config.yaml
hidden_size: 96
head_dim: 32
rope_theta: 10000.0
qk_norm: true
init: "normal"
init_std_qkv: 0.0235
init_std_o: 0.00587
optimizer: "muon"
lr_mult_o: 2.0
schedule: "wsd"
batch_tokens: 8192
Each number is 128 + 24 x the weight over the matrix's rms, rounded and kept within 0 to 255. Layers, rows and columns count from 0.

# layer 4 MLP up, 256x96, rms 0.464, rows 228-255, columns 0-47
[[144 112 137 111 143 131 121 158 138 157 149 124 126 170 126 145 120 148 111 130 148 125 145 157 108  84 120  88  91 152 137 117 123 164 135 121 120 114 139 134 119 157 111 141 109 120 176 115]
 [152 120 153 112 136 176 112 150 110 135 119 103 113 145 137 118 136 162 185 118 100 147 121 107 131 119 141  99  98 170 137 111 119 137 123 101 151 157 144 136  93  95 120 106 182 153 149 146]
 [138 115 151  90 143 143 137 132  95 148 182 111 109 113 131 106 106 129 102 107 154 105 160  96  98 142 147 147 126 130 119 155 128 143 130 143 144 132 165 124 134 147 180 141 147 153 126 115]
 [113 148 122 143 145 123 128 144 132 131 128 134 121 154 159 135 120 110  97 179 128 107 128  88 151 230 132 154  91 133 138 170 121 119 120 139 128 140 145 140  96 127 119 141 117  85 147 133]
 [160 122  99 103  93 106 140  92  82 119 146 158  69 130 149 158  93 118  98 138 146 104 113 136 152  73 121  99  81 157  93 152 153 144 161  88 140 218 104 133 123 109 152 118 144 171 137 154]
 [ 93 126 147 121  86 105 145 126 126 126 153  80  82 104 119  87 160 105 113  90 119 138 144 149 134 134 125 169  87 136 150 120 127 137 130 132 143 102 154 146 110  89 105 146 138 140 117 153]
 [ 98  96 149 117 108 146 106 132 136 154 108 140 135 150 156 111 177 102  89 113 126 177 126 149 132 117 152 119  73 112 106 120 162 146 127 112 143  78 100 129 101 137 121 156 145 123 129 141]
 [157 115  94 133 140 166 125 111 150  90 100 147 105 144 141 106 122 142  78 151 148 163 120 114 142  96 116 176 120 123 136  69 121 128 103 103 124 179 138 165 109 118 132 131 100 137 107 101]
 [119 150 114 154 126 123 163 152 122  95 123 148  92 116 121 133 105 169 123 102 130 118 108 148 143 177 120 109 107 135 110 101 151 106 122 164 121 177 154 172 160 102 121 103 105 136 112  99]
 [100 130 120 119 125 161 109 144 180 107 145 103 116 130 122 135 113 106  91 157  93 139  95 120 166 131 125 130 146 141 138 156 119 140 161 139 153  94 157  68 132 109  84 111 132 151 160 127]
 [107 133 111 116 152 152 122 102 157 115 104 138 126 149 141 122 142 109 171 156 106 115 136 136 131 133 138 120 151 158 148 133 153 115 123 107 132 123 149 112 128 156  99 115 107 102 182 140]
 [116 140 118  95 155 154 172 139 151 110 110 151 104 130 155 162 105 138 122 168 150  84 128 110 119 107 136 133 193 119  86 119 130  60 189 102  76 174 106 132 125 163 109 114 163 135 153  69]
 [127  85  96 118 153 120 143 137  84 111 157 142 173 153 100 102 110 129 157  48 136 185 125 120 122 160  64  95  91 132 111 155 117 141 135  82  95 152 118 116 181 113 148 137 151 140 162 114]
 [138 107 113  96  95 155 171 146 130  88 123  85  92 134 110  96 148 126 151  61 104 159 174  93 115 125 127 126 127 117 176 141 123  91 112 143 155 121  82 116  96 130 111 168 119 139 143 109]
 [138 176 111 180 132 132 114 128 122 121 121  94 128 122 169 129 135  86 152 126 203 116 162 105 113 126 145  95 137 135  74  92 120 141 104  71 121 131  61 124 156 142 128 106 144 124 156 132]
 [118 163 172  68 165 186 161  99  85 147 121 132 109  61 132 131 121 138 157  74 119 107  74 131 172 155 134 116 134 115 137 117 135 120 160  86 144 127 119  91 138 122 148 122 162 148 109  95]
 [109  99 152 100 137 123 139 108 154 135 131  89 102 119 114 132 115 158 126 145 111 121 159 144  99 118 115 151 131 118 134  55  98 135 104 144 140 130 136 178 115 130 132 154 117 159 129 120]
 [ 70 122 115 146 138 142 116 138  95 104 144  84  93  81 136 126 134 149 170 105 108  94 163 125 179 100  68 108 142 119 156 154 157 117 156 136 155 130 144 142 136 171 107 102 113 121 166 147]
 [127 141 123 129 140 127 124 128 132 159 135  95 156 114 121 104 123 122 108 131 148 148 138 103 104 134 124 119 134 142 129 124 122 121 109 115  99 144 112 130 118 113 120  92 112 146 137 129]
 [144 135 119 116 127 146  46 139  90  77 174 142 142 151 105 134 134 155 129 127  99 145 136 113 130 155 160 147 139 119 139 152 197 160 150 145 102 111 147 123 189 131 124 154 152 105 133  87]
 [162 133  65 145 131 129 108 142 126 144 151 162 144 137 191 121  81 149 111 138 104 152 121  98  86 124 115 145 148 136 141 130 131 147 128 137  99 137 145 125 139 155 128 116  83 118 135 115]
 [134 116 119 120 158 109 122 132 114  86 118 141  89 120 152 124 115 146 122 136 119 125 137  75 128 106  99 108 100 121 132 126 155 159 149 160 130 141 148 130 137 149 141 123 137 151  74 154]
 [148 118  99 145 137 138  99 152 142 144 154 103 188 151 157 149  99 102 117  59 157  96 160  87 150 132 139 162  85 145 104 109 140 173 136 136 120 148 118 113 143 153 101 128 133 100 154  98]
 [173 161 122 177 102 139 113 168 144 100 141 120 136 133 103 139 145 155 147 127 128  99 128 113 125 118  55 131 116 152  93 143 146 115 125 134  69 132 100 119 107 116 126 132  93 193 126 121]
 [101 117 105 123 131 110 149 131 131 167 144 110 106 162 170 124 107 123 152 106 150 118 154 139  99  96 148 125 115 160 116 133 109 128 179 126  88 119  83 139 132 156 100 130 118 101 156  91]
 [102 107 130 108  90 120 133 147 132 160 149 186 134 123 101 147 131 135  95 115 145  91 175 110 105 146 127 164 117 107 130 171 139 153 118 110 165 124 145 104 131 121 141 109 170 155 158  96]
 [ 99  97 148 115 157  98 142 139 143 115  92 130 155 154 138 140 132 111 132 130  91 104 144 131  97 118 124 154 116 117 123 124 121 117 137 153 129 130 128 121 123 130 110 141 132 144 144 128]
 [116 127 142 112 123 143 125 112 138 123 125 122 147 112  69 153 128 141 114 110  89 144 126 156 107 125 137 134 137 124 117 107 110 133  76 143 138  97 148 139 109 121 137 140 109 149 146 117]]
# layer 4 MLP down (transposed), 256x96, rms 0.169, rows 228-255, columns 0-47
[[137 136 117 160 128 117 118 120  73 138 107 116 122 139 123 107 102 127 131 103 112 103 176 122 154 160 134  86 141 105 143 142 122  78 112 102 148 115  85 137 115 137 118 145 108 116 190  90]
 [125 160 123 120 151  93 126 123 138 103  48 159  87 117 129 108 106 148 127 135 146 134  80 130 170 128 132 117 124 100 104 123 120 164 144 137 109  81 131  93 122 124 138 148  95 133 136 130]
 [131 112  82 127 158 129 133 118 105 124 114 121 147 151 124 128 195 109 113 115  87 141 118 117 141 112 116 121  87 143 137 160 117 104 146 103 122 112 142 103 156 101 136 128 120 120 147 146]
 [142 122 115 111  93 128  90 145  97  98 148 138 148  97 121 164 137 140 103  81  97 141 139 142 127 122 139  89 142 121 115 134 115  99 110 162 152 126 128 143 135 128 128 146 144 112  97 140]
 [115 156 118  91 188  83 124 129 153 140 141 136 172 103 163 168 157 161 160  97 158 164 123 139 144 130 143 119 139 104 126 112 127 149 152 135 115  75 175  90 124 106 124  85 159 124 133 121]
 [140 124 152  80 151 174 149 149 190 110 100 159 116 160 120 164 131 137 158 161 142 137 106 120 139 152 107 125 144 135 120 135 130 138 133 134 132 111 117 119 159 131 148 100 139 118 129 139]
 [105 182 114 142 130  81 120 121 141  77 150 164 139 167 115 137 100 111 108 113 141 135 155  85 127  97 116 160 137 127 102 144 105 131 110  95 175  97 122 156  93 131 124 142 119 170 138 102]
 [101 134 132 121 128 101 112 104 132 150  88 108 125 117 158 155 106 120 138 103 117 102 137 148 127 152 131 125 114 141  92 144 107 116 120 117 137 131 119 141 134  99 123 124 120  95 148 165]
 [167 133  96 138 167 141 128 116 136 170 141 147 126  88 132 138 155 127 160 132 130 129 112 142 142 116 123 193 148 117 128 138 152 134 111 123 127 118 112 118  99 143 133  86 121 139 140  98]
 [126 122 123 126 107 105 165 120 123 163 112 118 123 121  97 145 119 176 164 119 111  93 132 129  86 119 141 155 124 131 107 148 108  98  78 131 127 128 141 147 119 103 172 163 127 108 109 122]
 [125 125 106 127 100 138 132 149 108 116 136 127  90 120 113 148  95 137 130  95 134 152 100 150 137  87 139 146 152  80  83 137  91 153 162 127 116 118 105 129 151 103 181 149 139 153 121 129]
 [129 131 117 133 139 151 123 140 100 134 109 128 119 137 146 105 190 114 144 169 132 172 145 113 112 103 160 164 101 129 139 169 112 125 148 142 139 113 137 144 104 179 186 191  97 148 112 144]
 [137 160 175 151 117 122 118 130 138  93 107 117  84  84 167 161  85 113 159 227 175  74 101 123 141 121 154 174 109 103 118  72 148 108 157 108 145 146 150 110  70 111 100 116 130 130 124 134]
 [148 141 179 125 148 119  92 118  85 114 170  99 155 112 123 164  91 169 124 146 160 134  98 146 100 155 124 106 115 137 164 103 133 143 135 118 136 145 124 145 155  88 134 111 128 128 114 111]
 [118 114  89 113 107 125 121 149 137 149 136 152 130 134  86 180  89 138 101 136 126 168 146 162 124 129  93 211 120 154 144 143 113 127 154 144 129 133 180 113 118 107 154 142 104 136  87  95]
 [165 112 124 156 113  39 103 132 171  79 135 146 144 158 110 110 127 114 115 114 114 154 126 104  82 135 151 153 154 137 141 109 114 133 110 153 135 133 119 162 125 129 105 118 114 121 139 129]
 [116 131 114 143 119 110 129 156 173 108 124 151 125 139 126 147 133 139 127 153 138 132  85 130 168  87 101  98 121  99 115 137 132 145 124 142 143 129 134 111 151  90 121 103 157 121 125 133]
 [146  87 118 132  89  95 131 135 156 124  89 132 138 158 141 146 102 149  87 131 154 134 141 170 136 128 139 168 112 129 149  79 174  89 134 133 132 159 162 127 116  81 120 128  91  88 119 160]
 [109 112 142 128 146 147 109 136 143  87  97 170 113  79 111 143 136 119  95 121  85 133 132 137  73 129 150 128 125 140 119 104 145 142 150 140  82 115 147 121 156 128  95 154 110 127 132 107]
 [146 119 139 156 173 149 144  90 148 141 146 149 114 105 148 120  73 116 134 175 153 138 143 128 122 135 101 139 131 127 136 105  80 111 121 108 145 132 137 111  94 116 121 146 156 135 145 129]
 [145 113 146 105 101 164 154  96  95  61 131 114 171 115 131 122 219 116 102 111 115 104  98 147 139 128 139  85 124 160 150 119 139 116 124 142  83 115  90 126 156 127 142 134 171 103 150 122]
 [146 102 140 121 116 127 117 138 145 125 126 153 144 102 126 106 170 122 117  54 139 122 139 141 150 157  91 103 128 159 111 133 108 131 126 148 137 133  95 111 133 162 152 131 133 126 127 119]
 [ 78 108 119  98 105  96 109 200 133 124 122 136 150 100 127 125 123 127 134 120 154 150 137 137 113 139 130 150 118  95 119 143 114  89 153 142 111 127 129 141 134 104 147 177 137 110 119 179]
 [101 165  91  91 140 143 116 127 104 157 111 159 135 121 125 120 144 136 106 111 130 193 112 135 134 104 167 154 136 105 106 115 121 104 113 112 174 141 162 114 161 150 159 114 128 105 178 125]
 [170 114 199  98 153 180 162 131 176  97 126  98 162 123 152  86 116 179 136 131  99  98 115 146 136 142 104 116 161 134 172  98 129 130 122 161 143 130 145 187 168 108 115 178 124 180 120 132]
 [141 126 170 137 134 106 116 136  71 148 148 106 107 176 145 110 102 112 150 159 129 120 124 124 134  99  52  99 141 145 138 141 115 135 126 129 127 141  82 121 137 136 148 162  76 101 115 103]
 [135 109 120  70 102 122  97  85 123 131 160 123 143 144 126 142 110 125 188 143 124 128 107 113 105 156 167 161 136 144 124 118 141 132 112 121 138 157 112 150 139  95 151 152 108 114  76 104]
 [142  99 155 138 144 124 143 114  84 126 133 126 135 144 135 146 108 126 117 148 150 129 108 140 110 123 125 148 136 144 127 134 142 142 135 109 118 153  88 125 129 102 129 109 140 126 110 134]]
# layer 4 MLP gate, 256x96, rms 0.414, rows 229-255, columns 0-47
[[103 139 107 141 107 137 118 102 147 151 146 109 165 125 115 181 161 178 116 115 130 114 160 120 118 127 114 130 137 150 134  97 120 125 104 135 139 142 147 165 108 152 103  90 145 159 134 116]
 [117 158 126 129 110 135  99 104 182 100  98 120 102 114 170 125 110  77 151  87 117 156 120 136 198 134 208 178 134 135 107  96 150 112 149 114 127 132 110  94 123 152 117 114 154 154 109 128]
 [119 157 117 136 136 106  87 153  97 115 115 114 159 129 107 119  91 112  89 120 186 101 179  99 114 145 165 119 129 134 112 171  80  85 153 168 142 150 187 117  99 135 141 134 146 121 135 164]
 [110 171 101 170 113 172  90 169 164 137 109 111  79  82  92 142 116 132 107 128 134 112 115 114 132 130 124 165 110 155 121 132 107 119 108 157 132 105 123 118 121 171 139 134 100 150 155 116]
 [153 131 100 150 119  88  98 143  84 160 154 156  95 132 132 136 107 114  90  94 165 154 125 143 103  94 108 122 125 146 108 125 125 118 132 105 125 186 144 123 155 115  92  85 133 152 159 108]
 [134 151  71 108 121 122 126 144 124  98 119 130 163 130 135 109 121 112 139 111 187 137 180 124 100 131 108 147 106 165 114 195 137 101 153 124 128 129 132 117 112  45 149  92 103 134 130 115]
 [107 130 109 110 110 147 147 141 105 123  98 130 129 136 149 122 155 137 125 106 127 106 136 129 150 142 149 149 119 165 113 156 105 124 138  70 107 131 135 114 152 144  98 100 126 157 134 110]
 [ 99 178 105 131  91 141 149 139 114 146 127 140 129 115 141 138 139 110 141 125 120 123 142  99 178 161 127 131 106  97 110  97  68 150 128 169 106 140 140 101 163 137 120 119 139 101  92 145]
 [119 140  99 170 100  87 105 128 119 127 130 142 134 137 113  88 126 121 149 108 155 117 122 150 136 143  48 155 130 111 109 138  93 132 126 147 108 166 159 132 119 119 114 144 148 139 144 143]
 [157 146 104 145  85  95 107 152  91  82 158 124 127 129 132 116 143 106 138 106 159 153 152 139  58 136  80 126 119 162 107 108 125 158 126 143 109 143 119 104 138 126 126  94 149 166 111  99]
 [123 151 111 136 175  91 121 171 144 184 124 101 128 113  90 186 108 121 137 107 122  98 144 166 127 186 106 131 168 139 159 109 142 139 126 129 124  78 157  79 192  75 102  75 127 139 114 134]
 [146 133 117 139 140 165 105 144 138 155 103 146 139 125 105 138 112 164 144 149 120 101 116 101 154 155 140 129 137 129 101 128  93 139 128 121 128 108 117 122 109 173 143 130 128 149 168 134]
 [ 94 118  88 123 123 116 126 131 140 122 141 107 131 125 141 131  96 128 119 120 150 122 126 129 133 166 151 101  84 100 120 133 120 161 159 127 151 144 125 132 118  98 141 107 125 129 120 138]
 [125 154  95 124 111 138 123 161 138 130 145 156 114 118 116 101 147 124 101 136 146 114 108 165 143 167 140 143 121 130 146 115  74 145 172 154 126 132 165 140 126 115 112 130  95 128 133 123]
 [109 138 114  93 122 123  97 137 131 103 143 145 116 119 147  98  81  89 114 114 156 131 123 158 130 144 168 111 113 147 103 143 105 134 140 126 130 162 148 137 139 117 148 135 134 149 117 112]
 [ 82 146 126 129 144 151  79 127  87 133 122  75 149 137 105 145 149 152  90 103 167 132 112 109 156  94 113  96 126 132 106  98 106 131  98 185 152 147 112 133 146 150 145 106 185 156 154 106]
 [ 72 124  89 108 115 138  69 115 137 118 150 127  93 201  80 156  94 103 160  99 135  64 137  96 138  53 152 179 127 136 128  75 107 102 123 195 133 153 209 119  94 107 143 166 137 138 126 144]
 [134  99 105 130 150 120  94 125 104 157 120 135 128  88 115 150  88 114  74 105 126 200 102  91 112 117 125 143 119 117 111 149 106 123 104 107  95 125 115  84 121  85  98  72 124 133 127  92]
 [128 119 132 143 131 150  92 135  83 121 152 114 148 102  94 119  76  88 145  95 122 126 115 136 168 130 100 127 105  99 135 149 130 166 118 142 121 151 130 119 159 107 117 153 132 138 104 131]
 [ 64 171 120 161 119 177 124 147 129 148  99 108 126 157 141 127 127 113 139 109 161 142 174 106 113  92 109 157 120 141 183 119  97 101 101 135 110 103 132  91 138 124 109 124 119 133 125 156]
 [102 150 125 188  63 133 150 122 163 104  96 125 137 141 125  95 122  83 149 113 115 112 132 119 130 151 168 139 118 143 119 118 137 111 164 131 134 168 147 100 156  93 135 138 141 105 140 125]
 [101 140 132 103 113  90 117 138 140 132 155 161 116 141 121 156 126 131 114 112 121 124 148 132 165 141 113 155 107 142 104 139 109 133 116 111 127 111 125 107 145 143 135 155  95 131 122 143]
 [148 132 120 142 136 105 110 131 113 138 157 130 144 121 135 111 106 149 109 102 163 155 116 127 113 111 130 143 116 135  91 148 143 111 114  93 118 111 103 134 124 121 151 129 143 128 164 149]
 [ 92 124 105  74 165 142 134 127  92 162 143  98 130 116 179  63  81 113 109 134 161 116 147 180 153 173 139 123  74 169 121 150 157 103 166 158 127 148 133 103 155 160 113 163 169 153 140 135]
 [114 125 115  87  96 128 166  82 140 124 128 120 118 105  95 128 134 141 111  85 140  88 142  94 155 115 101 146  94 175 128 155 131 126 142 133 146 121 141  75 140 138 141  75 127 179 147 145]
 [110 134 118  87 169  89  79 126 119 108 124 101 147 166 117 166 106 145 173 140 159  93 166 113  98 149 160 154 106 134 123 115 117  97 108 147 123 195 109 145 122 111 145 166 138 138 125 115]
 [166 151 134 101 123 118 135  96 115 168 104 133 143  91 122 149 121 103  76 104 154 126 157 107 103 136 102 154 170  82 134 110 138 138 168 135 126 137 161 105 138 110 123 100 174 146 135 138]]